Weights of a small transformer language model.
Architecture: LayerNorm before each block, learned positions, no biases in attention or MLP, untied embeddings.
Each number is 50 + 10 x the weight over the matrix's rms, rounded and kept within 0 to 99. Layers, rows and columns count from 0.

# layer 7 MLP up, 768x192, rms 0.123, rows 333-405, columns 96-191
46 32 41 48 56 41 53 54 56 23 36 47 68 56 43 67 64 42 45 50 44 42 67 40 48 34 56 55 51 31 64 69 54 55 55 38 33 41 57 45 58 79 52 50 58 63 30 43 39 66 37 37 52 43 55 47 42 40 46 70 58 51 52 48 52 62 44 68 67 53 60 45 54 53 56 52 54 57 42 43 51 58 29 48 55 61 63 52 41 45 41 25 62 44 42 40
67 46 49 52 55 53 44 64 56 40 51 68 47 62 47 46 49 45 49 48 50 43 55 42 51 54 53 36 60 57 51 53 43 52 58 48 48 35 50 39 38 49 37 61 45 38 60 59 59 51 56 54 54 58 75 51 59 58 44 58 53 34 52 49 49 50 29 54 60 52 69 45 53 47 49 51 48 56 59 55 47 61 41 45 55 48 34 37 47 56 61 57 73 52 49 50
62 55 27 58 41 47 58 53 40 57 47 49 67 59 58 71 32 43 51 48 44 51 48 68 44 62 58 53 62 72 57 39 57 62 43 68 67 51 41 32 44 51 38 51 55 56 50 34 45 29 60 57 47 35 47 57 47 37 94 62 23 41 37 48 58 20 52 58 51 40 56 67 36 50 73 56 54 60 46 46 42 67 49 60 32 45 38 32 43 41 53 58 35 47 47 43
42 55 51 71 37 54 50 60 27 48 26 39 59 51 29 42 56 54 70 49 60 57 60 45 44 32 56 47 37 61 54 67 67 53 53 41 56 54 52 47 55 42 42 31 43 40 38 51 55 44 60 45 59 61 50 50 48 50 55 65 40 48 42 60 48 51 45 36 55 41 44 55 54 63 32 45 54 48 59 60 53 59 42 49 45 51 52 42 40 54 43 53 52 36 52 59
69 51 46 39 45 51 46 43 60 46 45 48 28 49 56 50 50 59 67 47 52 51 45 47 67 42 51 38 38 36 40 45 56 50 54 34 50 58 55 54 62 47 71 63 60 47 57 33 44 34 66 49 34 41 42 33 53 47 54 43 74 59 48 65 56 36 42 68 63 54 45 39 51 45 62 37 37 70 59 41 59 23 43 65 53 53 53 45 62 54 35 57 16 41 53 48
56 41 41 60 35 55 46 41 68 49 43 44 82 38 48 47 57 44 65 60 49 48 53 63 50 68 56 62 42 40 41 39 56 45 48 52 57 61 45 54 54 41 46 50 50 43 59 54 41 46 40 30 41 32 65 44 64 48 50 55 66 40 56 53 41 52 25 41 46 62 47 42 41 49 48 63 59 48 58 51 45 45 45 68 50 44 31 45 50 45 65 56 46 64 49 45
49 53 29 52 63 56 44 44 41 27 51 46 56 53 46 58 51 40 35 39 45 54 40 56 48 44 69 57 39 53 30 69 60 44 54 44 56 45 35 68 49 53 72 54 36 68 63 58 49 39 38 34 75 39 59 39 54 56 54 53 53 63 50 60 48 61 47 47 46 61 50 47 19 65 18 38 40 50 57 50 51 52 48 43 62 59 38 38 57 51 34 51 44 38 53 50
48 52 40 54 61 52 47 58 36 45 52 54 45 40 31 45 55 60 39 47 52 42 55 33 40 57 50 59 57 56 58 61 54 52 65 42 46 48 56 54 51 27 48 50 28 45 50 64 56 59 46 50 47 53 63 43 43 44 54 62 41 70 47 52 43 57 45 60 47 51 37 35 75 44 46 49 63 49 52 56 47 50 46 55 49 23 49 32 40 32 31 53 33 47 51 62
45 47 30 43 49 42 41 33 46 44 44 48 59 56 54 58 62 46 51 49 52 51 50 46 46 45 42 41 67 48 34 48 42 50 49 46 43 60 54 22 48 61 47 46 53 68 44 42 47 51 49 56 60 55 45 43 61 63 47 54 35 58 40 55 48 58 45 40 47 55 64 54 67 38 52 47 81 58 57 51 55 56 43 25 47 47 55 30 43 35 62 37 70 59 69 48
58 56 50 48 56 45 46 53 37 49 53 44 48 40 60 66 73 48 56 85 44 60 36 62 71 44 45 52 56 46 35 53 45 49 45 50 39 52 50 69 42 41 55 60 43 51 54 68 46 48 40 41 51 46 56 63 37 55 63 66 43 51 50 57 59 34 58 65 57 58 38 52 60 51 26 43 50 46 53 47 55 57 46 46 55 52 55 47 54 44 40 56 40 47 52 42
50 58 47 47 50 49 54 58 40 57 69 44 62 63 49 64 51 47 49 33 55 45 56 48 57 57 43 70 53 33 70 53 31 58 47 40 69 54 67 39 47 55 57 87 49 48 51 55 36 31 33 44 49 59 45 52 56 39 55 21 63 40 58 50 51 39 59 63 61 73 56 37 39 53 61 56 57 43 39 49 43 63 35 50 49 47 55 46 54 45 42 42 51 50 44 48
47 50 45 68 47 38 51 64 61 73 49 59 64 42 40 75 44 51 41 36 33 62 54 48 76 52 70 40 47 51 62 57 37 66 44 39 53 56 54 43 57 43 59 46 52 56 44 54 63 39 56 49 60 35 65 60 54 51 51 47 50 50 60 54 63 64 50 63 34 42 42 40 46 52 55 54 47 32 56 56 53 59 51 57 39 58 45 50 41 57 39 48 56 42 25 42
64 64 70 69 52 37 41 55 58 47 58 43 45 40 54 54 41 50 71 35 43 34 48 62 54 46 40 46 45 59 49 57 43 70 35 56 53 51 64 58 54 41 47 47 54 44 49 56 40 54 62 56 53 56 54 47 56 45 43 55 68 59 54 48 51 50 40 53 53 56 54 57 37 37 62 60 45 40 50 58 58 54 36 45 59 38 69 62 53 31 24 54 41 54 51 44
56 52 56 45 63 59 57 53 44 44 40 57 65 39 29 51 39 53 52 63 49 48 52 43 48 48 45 49 61 32 60 64 41 48 49 62 50 39 46 61 54 45 45 48 22 48 41 42 55 30 62 59 27 54 44 67 38 51 46 43 54 53 26 54 66 47 62 51 36 47 51 40 51 35 48 50 69 52 32 38 49 69 46 29 44 48 37 44 48 29 63 61 45 33 54 47
51 46 45 57 69 47 42 31 57 34 53 63 62 46 55 46 59 35 55 60 45 60 72 55 57 51 60 68 41 52 52 44 32 43 44 49 44 46 52 37 46 46 59 59 56 57 65 55 42 49 22 53 48 47 49 59 48 41 46 36 56 52 64 58 46 36 22 40 78 50 40 54 62 56 55 32 61 43 45 67 54 56 67 36 52 80 50 36 60 64 62 39 59 42 54 31
52 47 58 30 51 46 34 39 56 45 56 63 33 49 53 59 62 55 52 37 68 53 48 40 49 51 56 49 28 50 43 52 50 51 51 45 38 41 33 62 59 47 56 48 50 48 70 43 59 54 49 51 56 37 45 55 66 64 45 47 45 49 35 43 51 38 38 61 57 55 53 54 44 46 46 51 37 45 39 54 36 51 46 53 41 53 47 60 42 37 64 52 39 42 64 31
51 46 72 66 47 58 63 39 35 57 52 35 44 54 54 59 51 35 47 71 52 47 57 37 56 42 69 57 49 47 45 51 51 50 31 49 48 60 26 46 69 49 65 40 34 52 44 59 44 50 45 46 45 52 54 65 53 54 50 52 56 52 53 58 40 53 59 59 49 59 36 55 51 45 55 49 34 57 48 49 46 65 50 31 84 49 44 44 68 45 59 40 38 33 42 69
35 52 39 57 63 36 48 39 53 40 39 61 48 47 47 55 48 39 36 43 60 47 55 18 37 53 48 55 64 48 46 35 54 46 45 50 65 65 52 30 28 52 65 48 65 53 55 51 56 50 49 56 44 62 53 68 49 51 47 63 47 53 46 51 62 56 42 57 46 78 56 69 78 46 49 39 62 60 53 63 45 47 38 59 53 49 53 48 46 48 64 41 37 50 58 49
63 65 48 58 64 39 33 72 38 57 49 50 51 36 68 51 53 48 51 57 53 38 63 34 55 46 63 39 32 41 57 41 52 46 61 31 63 30 54 39 55 26 64 70 60 39 44 55 53 73 63 42 46 48 55 56 37 34 51 48 49 59 52 38 39 51 36 47 53 40 51 38 56 49 66 61 53 38 51 55 41 28 39 53 42 53 54 47 42 52 57 77 63 46 40 52
60 33 42 75 31 54 42 55 47 50 60 29 46 44 32 39 55 56 43 44 37 50 40 50 50 42 52 50 48 51 41 49 56 65 56 46 40 58 47 67 49 59 38 48 62 42 33 39 51 48 48 59 58 51 54 60 46 51 49 67 56 52 38 55 40 66 59 41 36 61 63 36 52 58 58 61 61 52 42 25 58 50 42 38 28 52 52 43 67 48 66 58 71 45 42 47
41 41 59 51 65 58 35 38 46 36 69 52 40 42 62 57 61 42 55 65 71 33 46 54 36 46 61 44 32 54 47 40 42 58 62 42 44 48 47 49 48 42 58 57 49 41 51 40 55 41 53 38 38 58 46 37 65 53 65 48 52 44 51 27 52 37 41 38 69 48 50 61 60 52 59 57 52 63 57 46 49 47 39 48 47 55 50 46 51 52 42 53 41 30 39 55
56 34 55 35 52 49 54 59 49 55 51 51 52 39 66 60 45 49 59 44 52 52 54 39 68 60 39 51 52 23 59 42 38 37 66 44 49 58 66 52 30 36 41 41 59 58 47 55 61 55 56 59 54 26 65 35 48 50 32 38 39 65 43 48 49 39 45 60 47 47 52 56 51 34 54 22 36 59 52 24 55 31 38 37 49 51 56 51 43 46 40 57 51 44 45 53
51 46 36 40 52 54 26 60 60 52 47 32 44 49 54 61 59 68 67 41 39 46 72 43 58 29 58 56 43 26 32 29 30 45 49 43 57 55 45 70 50 45 51 48 58 51 52 57 53 33 35 54 68 40 51 60 51 43 47 59 59 61 44 48 38 50 32 58 40 31 44 59 61 42 35 61 56 52 62 58 47 52 53 48 42 38 46 34 41 66 49 55 50 51 52 55
55 53 49 57 45 33 42 48 47 57 53 65 45 55 51 53 42 52 43 57 59 40 69 46 52 44 36 43 44 30 50 42 73 52 46 55 48 52 39 52 43 42 43 55 34 40 48 40 72 63 52 57 50 34 56 66 70 34 54 42 39 53 56 50 47 48 40 60 46 50 48 55 69 52 32 57 39 35 34 62 70 39 54 43 32 58 38 36 55 41 58 43 33 30 44 53
56 47 49 40 53 56 53 49 43 56 40 57 59 35 56 44 44 46 51 67 44 54 55 53 58 52 62 48 40 51 44 41 46 49 62 35 45 46 51 62 58 54 44 50 46 50 39 45 72 24 42 55 57 62 54 50 55 39 35 39 71 37 26 60 52 60 50 43 54 51 55 45 66 30 38 29 37 53 58 38 49 45 57 62 28 65 41 52 74 39 49 56 42 41 56 43
53 61 40 46 53 62 52 50 42 53 55 56 54 37 44 53 48 41 55 48 40 44 58 49 70 54 55 42 66 58 59 56 52 48 33 62 52 53 48 55 57 54 49 49 56 41 46 58 70 59 37 40 62 41 45 60 52 50 64 61 60 42 39 43 51 48 51 38 41 64 60 61 46 37 63 38 55 48 55 46 52 42 45 46 33 43 64 73 51 67 34 61 31 55 52 39
41 39 60 49 55 46 27 60 30 73 35 63 49 49 61 68 58 39 59 37 42 60 40 56 32 48 51 54 55 33 39 47 53 41 57 55 43 57 29 43 37 77 47 67 50 46 61 69 58 49 46 54 73 35 77 31 43 45 36 43 40 60 34 65 52 61 46 52 57 57 49 58 36 47 52 37 58 60 42 55 72 51 55 39 43 48 54 62 49 60 58 61 58 48 46 62
33 44 42 28 49 59 61 53 60 41 57 64 56 44 50 47 58 41 49 70 51 36 50 56 49 55 34 65 56 56 53 50 66 56 42 58 58 66 52 61 48 42 63 63 56 59 64 44 57 33 56 50 62 53 44 39 62 64 34 37 49 61 62 61 44 49 50 62 49 55 55 40 52 58 42 68 33 50 32 46 41 59 59 44 39 54 49 64 42 48 45 61 54 52 50 56
65 41 44 59 47 48 62 54 55 53 60 64 46 47 45 65 56 33 41 41 47 50 47 62 44 63 60 66 56 35 66 54 60 52 47 53 54 53 61 62 33 59 80 57 47 37 50 47 51 60 42 57 57 43 65 66 55 48 47 50 56 62 44 49 37 36 53 47 30 68 47 35 41 58 50 80 67 40 68 65 30 33 44 48 54 43 43 33 65 49 46 72 50 47 43 40
57 66 49 45 75 54 50 61 49 46 63 41 49 52 62 55 58 44 53 49 49 71 62 39 42 52 48 55 33 54 53 41 47 35 37 41 46 70 51 42 65 39 47 66 69 48 57 44 56 28 42 55 61 52 51 63 55 47 54 49 54 68 49 44 43 66 51 41 44 50 64 34 35 58 49 56 54 67 46 35 55 56 50 51 48 45 59 50 48 43 37 47 40 46 42 45
46 50 44 47 45 48 57 44 57 33 59 62 58 67 46 52 54 38 48 42 53 55 61 45 51 68 41 65 25 72 62 38 41 42 57 36 44 63 53 59 49 37 64 35 46 49 56 38 49 33 45 44 50 62 43 58 56 56 57 50 59 44 52 60 55 52 49 33 46 67 61 49 62 45 46 51 43 57 59 56 45 51 72 39 59 45 56 54 40 57 37 39 58 45 50 40
52 59 44 28 46 48 49 42 62 48 47 46 47 50 66 62 44 50 56 60 31 21 52 46 46 43 47 73 36 24 65 51 64 36 39 36 48 55 52 52 47 52 41 40 59 46 45 53 60 50 31 58 45 47 42 60 46 47 59 49 29 53 31 45 51 33 46 61 52 66 54 47 44 42 54 44 54 51 54 51 38 36 26 41 37 52 69 47 51 60 68 58 47 39 39 56
65 56 52 52 65 46 49 46 43 56 67 68 49 49 48 61 46 52 44 58 43 43 62 53 43 59 68 37 46 78 41 60 53 37 69 65 46 55 48 53 53 43 38 44 61 55 77 39 47 46 54 63 55 33 57 38 56 57 63 43 63 45 49 35 52 62 67 57 45 62 41 50 54 55 40 35 46 34 38 42 70 42 47 55 52 51 40 46 45 42 57 55 52 39 49 41
51 57 45 45 58 49 39 43 47 53 55 36 41 66 49 54 44 58 53 43 52 48 59 51 42 58 56 49 36 47 49 56 44 43 55 55 52 47 53 44 66 35 66 50 53 41 59 51 44 51 56 46 40 35 39 37 52 57 42 52 70 58 61 44 42 50 37 68 44 44 49 54 48 55 44 50 44 54 53 53 54 62 58 50 44 43 30 52 47 50 42 65 53 68 58 45
69 54 55 52 35 43 44 43 51 59 53 33 40 37 60 28 42 57 57 72 41 40 48 57 46 49 45 59 68 52 74 46 60 49 50 53 40 57 39 32 46 40 50 63 61 69 32 54 49 53 42 47 33 47 52 37 53 43 39 44 60 39 36 58 55 58 55 53 51 46 50 41 61 48 47 46 45 43 47 35 44 42 44 40 39 55 49 57 49 59 54 46 52 57 62 73
42 43 36 60 54 57 35 54 41 58 56 50 66 48 56 37 47 45 50 30 53 45 55 66 48 62 52 22 49 40 48 44 33 51 59 44 37 57 47 67 59 52 43 61 42 67 64 52 50 63 49 68 34 52 45 47 59 40 40 54 55 55 54 40 51 45 38 43 45 41 43 65 48 57 37 46 54 65 54 47 47 38 63 40 56 53 53 63 45 51 40 41 49 51 50 64
54 47 48 40 55 46 45 52 65 62 43 50 45 56 56 56 43 55 51 49 39 56 61 52 53 44 59 38 58 31 38 69 47 47 46 56 43 49 35 71 33 36 53 55 43 53 59 71 36 48 51 48 54 42 35 49 43 40 46 43 55 47 54 57 42 43 57 60 51 55 33 43 37 45 38 33 46 62 69 41 46 43 63 61 57 43 28 61 54 34 57 54 52 54 49 51
50 60 50 61 65 59 47 63 46 56 40 40 55 41 42 69 32 41 57 41 38 53 41 32 53 54 42 40 63 34 42 47 29 39 51 62 54 44 49 64 55 54 55 48 49 53 37 51 61 61 42 48 60 61 60 50 30 48 44 50 44 53 35 55 54 46 65 28 40 48 66 45 49 29 49 59 57 47 63 52 56 61 59 24 42 52 76 46 46 46 51 45 46 63 69 57
75 52 62 58 63 47 32 46 64 27 55 43 46 37 40 44 38 58 65 41 61 66 57 53 66 34 66 61 61 61 54 35 40 42 51 38 54 49 40 65 25 42 47 41 40 59 54 24 63 70 57 53 49 52 45 40 63 55 53 48 47 49 38 59 57 47 52 56 42 49 47 69 51 43 40 63 44 59 41 54 37 72 47 35 48 41 41 40 60 55 40 62 48 58 55 58
69 53 54 55 56 70 51 57 60 43 40 60 57 41 29 52 42 55 71 51 57 44 48 52 38 32 31 43 59 48 52 41 34 50 43 76 46 31 55 60 46 53 44 38 37 33 49 56 56 54 54 60 49 50 42 64 47 61 54 49 44 51 55 65 61 51 60 48 54 52 45 52 60 67 50 44 54 53 47 64 54 41 53 50 45 46 44 45 59 43 49 56 56 59 41 50
61 56 42 39 44 49 49 63 41 46 42 32 62 35 45 49 77 47 52 50 39 50 43 26 49 54 26 53 49 46 50 45 45 74 53 33 51 55 61 33 44 39 61 30 45 35 54 54 47 26 42 51 49 46 54 57 41 59 61 51 70 41 52 40 57 43 52 52 47 54 51 48 69 32 59 50 43 63 36 53 65 61 56 42 63 49 62 54 51 56 30 52 38 31 52 52
45 36 48 46 40 59 61 50 55 45 47 54 43 42 50 52 61 52 60 44 48 51 37 64 49 37 51 53 63 43 35 43 41 43 43 41 34 59 55 49 51 53 28 60 43 37 66 48 35 71 43 51 54 60 67 55 57 50 58 51 63 37 30 27 70 40 65 48 43 40 55 41 44 59 34 41 63 38 58 62 52 76 50 61 59 49 68 63 52 34 57 49 37 48 40 27
55 61 39 54 49 53 46 40 49 40 42 48 43 55 46 49 62 48 48 56 57 51 63 57 45 54 47 40 56 35 49 75 62 40 38 39 36 44 34 52 54 36 53 39 50 49 53 43 51 42 48 41 44 43 61 38 57 50 38 29 73 72 41 51 66 37 43 40 55 53 39 37 46 64 63 49 54 40 47 48 50 65 65 68 43 52 75 44 43 56 48 59 61 52 46 41
48 36 45 62 51 48 36 40 30 57 43 61 33 37 71 39 66 40 47 59 60 44 53 53 35 58 51 34 61 47 38 58 54 49 34 53 33 54 43 51 55 51 55 55 52 59 40 55 55 47 43 61 41 43 40 47 62 37 55 47 38 62 50 64 65 41 55 59 45 33 55 33 47 57 54 65 51 40 44 43 41 54 31 54 50 57 38 32 54 53 56 34 41 63 54 54
48 38 30 46 61 39 70 62 49 53 47 54 72 58 39 33 51 32 39 53 41 70 49 64 45 50 53 66 44 51 62 45 49 41 27 60 56 43 53 48 60 39 64 61 55 62 46 51 68 41 60 49 49 54 54 47 58 47 37 45 49 43 42 53 50 31 49 49 69 67 38 51 61 37 70 56 45 57 62 72 51 53 42 61 55 59 26 47 37 51 44 72 37 57 60 37
58 46 53 61 63 54 48 59 44 63 51 44 49 52 47 47 43 46 49 39 42 63 50 33 69 45 34 75 49 41 58 43 49 32 63 44 63 51 34 40 61 60 54 38 64 50 61 66 34 71 51 58 71 69 65 45 62 36 60 44 54 36 15 43 58 43 46 71 55 81 60 66 44 40 45 56 58 64 53 43 53 32 59 56 60 35 31 40 38 40 52 47 46 61 48 51
56 57 43 60 60 57 56 46 32 33 63 58 58 35 49 47 58 55 42 59 54 61 58 54 37 52 55 63 39 61 65 45 41 43 70 39 42 54 45 40 28 68 63 58 42 38 46 43 65 65 42 57 55 28 59 74 60 59 42 54 46 46 48 50 48 68 55 45 50 51 41 53 45 36 44 47 61 52 41 57 56 59 54 52 67 71 49 28 48 39 55 50 35 56 55 38
53 48 43 61 60 42 63 51 38 45 47 53 40 53 76 64 27 53 59 48 43 42 53 52 48 73 46 58 27 40 32 77 62 53 56 65 51 51 61 50 43 51 56 58 63 44 55 51 51 64 55 68 51 39 45 43 45 52 43 36 53 63 39 44 56 62 49 61 39 66 52 43 47 55 43 42 57 33 29 58 60 36 36 51 56 53 64 51 41 25 64 60 51 51 38 44
39 54 52 59 46 47 39 55 52 52 68 66 35 31 48 77 48 41 53 45 50 47 45 68 43 47 31 59 58 46 34 57 59 60 46 43 63 57 49 48 61 67 62 62 72 55 61 46 48 72 51 57 41 53 63 67 55 51 52 49 45 49 70 59 52 31 35 51 61 44 70 46 56 39 60 42 69 59 46 62 49 26 62 23 44 29 49 43 46 35 43 70 57 34 52 46
61 29 32 60 49 50 56 74 51 68 67 47 60 32 45 38 42 48 53 57 54 53 44 53 35 70 52 51 42 41 57 50 43 54 64 63 36 67 45 57 53 44 50 40 52 44 56 39 35 42 50 64 52 52 61 57 64 48 40 58 34 32 62 45 74 55 59 48 49 33 49 59 45 36 43 48 62 70 63 50 35 54 50 60 39 48 60 38 41 63 47 58 51 54 67 51
52 24 49 54 62 39 45 51 52 57 50 57 47 57 48 48 56 43 55 55 79 56 48 30 64 40 33 35 46 64 39 49 45 51 45 71 47 34 58 62 48 58 56 68 60 59 43 45 39 62 45 40 66 75 60 67 62 67 55 59 59 38 42 40 58 50 60 58 54 55 45 59 41 31 49 60 57 49 66 53 59 53 54 45 48 34 59 50 59 36 36 69 50 41 53 61
44 45 46 56 66 44 50 41 58 18 54 41 42 45 50 37 52 36 49 36 45 47 52 62 42 57 53 39 40 46 31 65 50 55 61 58 38 47 67 52 56 50 58 42 31 39 58 62 43 36 37 50 48 47 51 46 56 41 62 69 59 57 61 61 65 56 46 54 47 40 51 54 63 48 40 49 58 53 60 50 39 49 53 38 53 53 46 44 32 51 29 38 45 74 48 64
49 44 44 66 42 50 41 44 34 33 44 42 52 67 49 34 71 49 48 55 59 67 58 42 40 34 36 47 58 48 41 47 43 31 46 52 69 41 44 46 46 47 59 60 53 46 51 55 58 42 33 44 42 44 41 67 59 62 34 57 36 48 63 39 66 40 51 54 47 53 44 64 36 48 28 53 49 42 51 51 31 56 47 51 44 52 54 43 45 52 72 72 47 56 51 50
50 64 44 67 40 52 38 34 49 58 41 63 55 50 60 48 47 46 41 43 37 52 54 35 49 66 62 51 68 45 62 52 28 31 52 48 34 61 58 63 28 56 59 46 55 40 50 56 48 60 54 55 37 35 52 65 50 57 57 61 67 42 49 45 54 62 63 69 67 52 60 53 41 51 68 54 49 40 33 56 59 64 45 49 45 65 47 59 50 55 55 51 37 35 49 50
57 51 56 52 44 50 66 41 21 51 49 54 35 40 54 47 56 53 50 50 39 41 70 49 50 61 42 47 44 57 65 62 64 44 49 54 55 59 50 40 52 47 44 53 37 41 63 53 34 58 45 46 34 53 64 39 65 54 42 53 55 39 47 42 40 55 44 55 53 52 43 53 55 48 45 47 37 47 35 68 62 73 58 56 36 35 53 39 62 51 32 44 59 53 47 32
52 59 35 40 52 56 39 43 66 38 38 45 54 51 35 45 41 49 54 52 41 43 67 57 46 61 49 53 50 61 44 44 47 37 63 60 41 55 53 53 47 46 53 59 44 50 54 45 31 58 55 64 52 38 42 33 59 50 39 49 69 42 59 59 40 63 55 48 44 50 45 46 60 47 58 33 61 41 40 49 45 40 55 76 40 45 45 42 42 38 41 64 60 47 66 70
42 54 44 72 53 60 55 44 84 52 64 57 42 54 60 63 70 45 58 57 48 51 46 54 43 57 57 52 60 53 51 49 33 55 48 44 41 49 60 49 53 56 42 65 57 49 57 42 52 49 45 42 52 66 54 43 50 47 46 25 53 45 42 49 57 42 41 40 42 47 48 52 57 55 45 49 50 59 48 59 45 47 46 36 62 49 41 53 56 49 55 44 49 41 41 61
51 50 35 50 54 39 47 44 36 58 49 54 33 50 58 63 56 48 64 49 66 66 35 63 30 51 44 38 40 47 60 55 63 44 53 47 45 56 35 57 48 70 67 55 45 34 54 69 40 41 50 42 61 53 40 29 55 48 40 54 69 58 35 41 54 32 60 39 49 49 24 43 49 35 50 36 53 51 53 43 66 51 34 52 44 52 54 29 35 29 60 44 57 48 44 56
61 44 50 58 57 53 32 49 57 34 31 49 58 64 41 58 37 54 58 44 50 42 47 44 59 59 48 35 53 59 64 48 37 52 59 53 60 44 57 52 69 48 55 51 53 40 54 38 44 48 57 49 47 38 57 48 68 59 62 43 65 49 57 55 63 44 52 56 40 59 40 38 78 55 39 38 55 37 56 54 56 33 27 38 46 43 53 46 57 61 56 43 54 63 53 22
39 68 51 54 41 55 60 54 48 45 41 38 47 30 46 39 49 50 44 73 51 67 50 54 51 40 37 45 42 28 71 45 51 56 62 42 60 56 38 43 64 47 64 42 53 37 51 64 45 53 44 52 54 45 51 56 58 42 48 62 51 67 54 64 48 55 43 51 39 41 45 54 74 55 34 53 54 57 61 60 44 49 46 58 50 44 44 54 40 43 68 41 56 47 46 46
44 36 32 47 44 54 57 59 64 44 34 51 54 35 47 62 52 58 44 49 55 51 47 40 55 57 51 59 55 61 39 49 43 54 44 57 39 47 40 52 54 60 47 57 23 55 53 62 51 41 36 64 58 60 43 58 66 56 50 54 50 61 45 58 39 39 55 69 57 56 42 49 49 64 54 57 29 54 57 39 44 54 58 51 66 44 44 66 70 39 49 49 46 48 55 36
37 41 45 45 52 49 64 36 46 51 50 68 44 49 40 33 49 52 51 52 62 37 67 45 63 69 40 46 42 44 51 47 39 39 52 36 48 50 47 47 47 64 41 60 77 45 69 69 52 43 31 44 62 43 49 44 54 52 54 23 55 50 61 64 46 65 43 43 54 35 38 66 59 44 53 28 48 64 59 44 47 27 48 67 45 46 47 43 54 54 48 35 66 35 43 62
58 38 40 41 44 35 48 49 55 52 36 51 52 46 63 38 54 63 60 50 37 42 51 44 55 49 57 49 20 58 59 65 48 41 39 42 59 48 51 60 58 40 57 41 68 47 46 33 46 49 66 39 56 48 29 52 57 60 50 43 55 72 45 48 62 51 48 42 56 57 49 41 44 24 66 44 57 33 28 47 48 75 81 36 52 50 45 58 58 32 50 45 50 45 39 52
46 53 33 60 28 63 52 33 70 55 49 50 60 43 63 59 31 47 54 50 56 47 84 33 34 43 53 51 57 60 47 59 34 53 54 62 50 56 59 35 57 56 60 50 75 53 53 65 52 48 51 74 46 61 51 43 42 69 61 44 48 61 61 60 55 53 69 68 49 43 45 39 24 57 51 43 63 33 54 41 45 50 55 55 46 50 64 44 59 61 49 61 69 51 61 55
36 47 41 47 43 56 41 48 48 49 61 43 65 51 49 60 41 60 53 65 55 33 25 51 51 54 40 58 48 48 38 42 54 55 59 53 52 60 41 53 56 42 36 54 44 65 50 39 46 65 42 61 42 57 52 40 41 52 51 49 40 68 49 62 54 49 32 48 60 52 48 52 66 59 56 44 64 64 68 80 48 39 58 39 53 45 47 36 57 45 68 50 56 53 46 54
63 32 54 52 53 28 57 64 45 59 64 44 50 58 51 37 61 52 45 40 47 44 59 46 49 56 67 58 51 56 53 56 48 44 62 43 75 56 49 48 58 62 57 48 44 62 53 79 68 55 56 45 35 51 32 51 67 30 38 54 57 50 51 53 49 44 45 58 50 61 53 39 64 63 60 57 43 63 42 36 52 55 52 37 38 44 51 60 55 42 48 56 56 44 53 48
42 52 47 45 42 52 47 47 46 44 66 42 81 61 67 65 47 46 50 37 52 42 55 59 50 49 58 69 42 64 47 65 59 46 46 23 42 52 53 52 38 67 65 36 58 41 37 52 43 64 52 50 62 56 51 44 45 37 42 44 57 58 53 34 55 67 64 53 47 42 37 43 68 47 38 68 35 39 57 54 42 58 51 42 59 45 68 37 42 42 67 65 45 49 51 70
43 32 49 53 67 56 59 46 67 62 54 46 54 67 39 54 53 67 67 49 36 41 60 31 55 48 60 43 41 50 62 52 54 46 41 52 60 56 65 57 31 39 55 55 32 41 48 60 45 69 53 66 71 60 49 37 62 40 61 54 47 54 60 44 40 45 48 37 44 42 50 48 69 46 51 52 42 45 48 51 53 58 59 40 38 45 51 39 61 48 43 51 64 51 47 46
40 57 35 43 56 50 59 33 35 37 39 44 50 41 49 45 60 58 52 36 60 41 42 41 45 61 41 44 54 54 35 63 54 46 33 46 45 33 43 59 49 47 40 63 56 58 38 53 42 51 28 47 38 60 68 39 40 36 60 49 73 44 51 50 52 42 70 50 49 54 49 82 45 65 63 66 51 33 38 40 53 40 41 27 30 54 51 62 59 61 29 43 49 52 46 66
49 39 47 51 44 35 48 35 50 57 51 62 45 34 63 38 43 50 47 50 37 65 45 43 53 45 48 63 45 30 52 44 46 41 49 39 64 64 37 52 54 45 52 50 53 57 46 51 67 56 53 40 51 46 48 53 56 37 44 62 50 44 46 51 62 45 34 51 54 62 52 52 52 31 61 47 51 47 65 51 54 44 64 42 43 75 61 46 39 32 39 62 43 57 47 42
46 68 46 43 49 40 57 69 53 66 65 68 44 37 49 67 49 47 38 52 42 51 38 46 50 53 34 59 61 53 52 59 43 50 42 62 47 38 30 50 54 60 60 48 65 57 59 57 57 38 40 58 50 54 37 56 43 43 59 67 41 47 47 38 36 37 50 55 53 53 67 55 55 42 50 60 58 45 54 70 59 36 45 45 58 41 54 44 50 52 57 32 32 56 68 44
37 55 25 58 46 44 48 63 52 35 63 55 56 29 49 67 53 59 41 40 37 46 57 56 49 62 48 35 60 23 56 52 40 39 74 48 51 50 65 58 49 59 55 48 49 49 67 52 48 51 53 48 47 52 50 59 54 61 47 46 48 44 55 66 52 58 55 45 41 64 43 61 51 51 44 76 32 52 34 49 61 69 38 41 62 53 54 59 53 42 48 56 77 58 44 59
55 50 36 36 47 64 52 53 43 61 58 62 68 48 61 60 52 50 81 53 55 48 52 51 43 42 57 69 50 58 32 49 49 51 34 43 42 40 49 47 36 31 58 52 65 57 65 50 32 70 46 42 55 46 62 44 71 36 59 58 67 30 68 29 56 42 38 52 69 65 55 45 58 48 59 60 59 50 51 57 61 44 54 42 29 41 49 58 55 76 47 44 55 46 42 49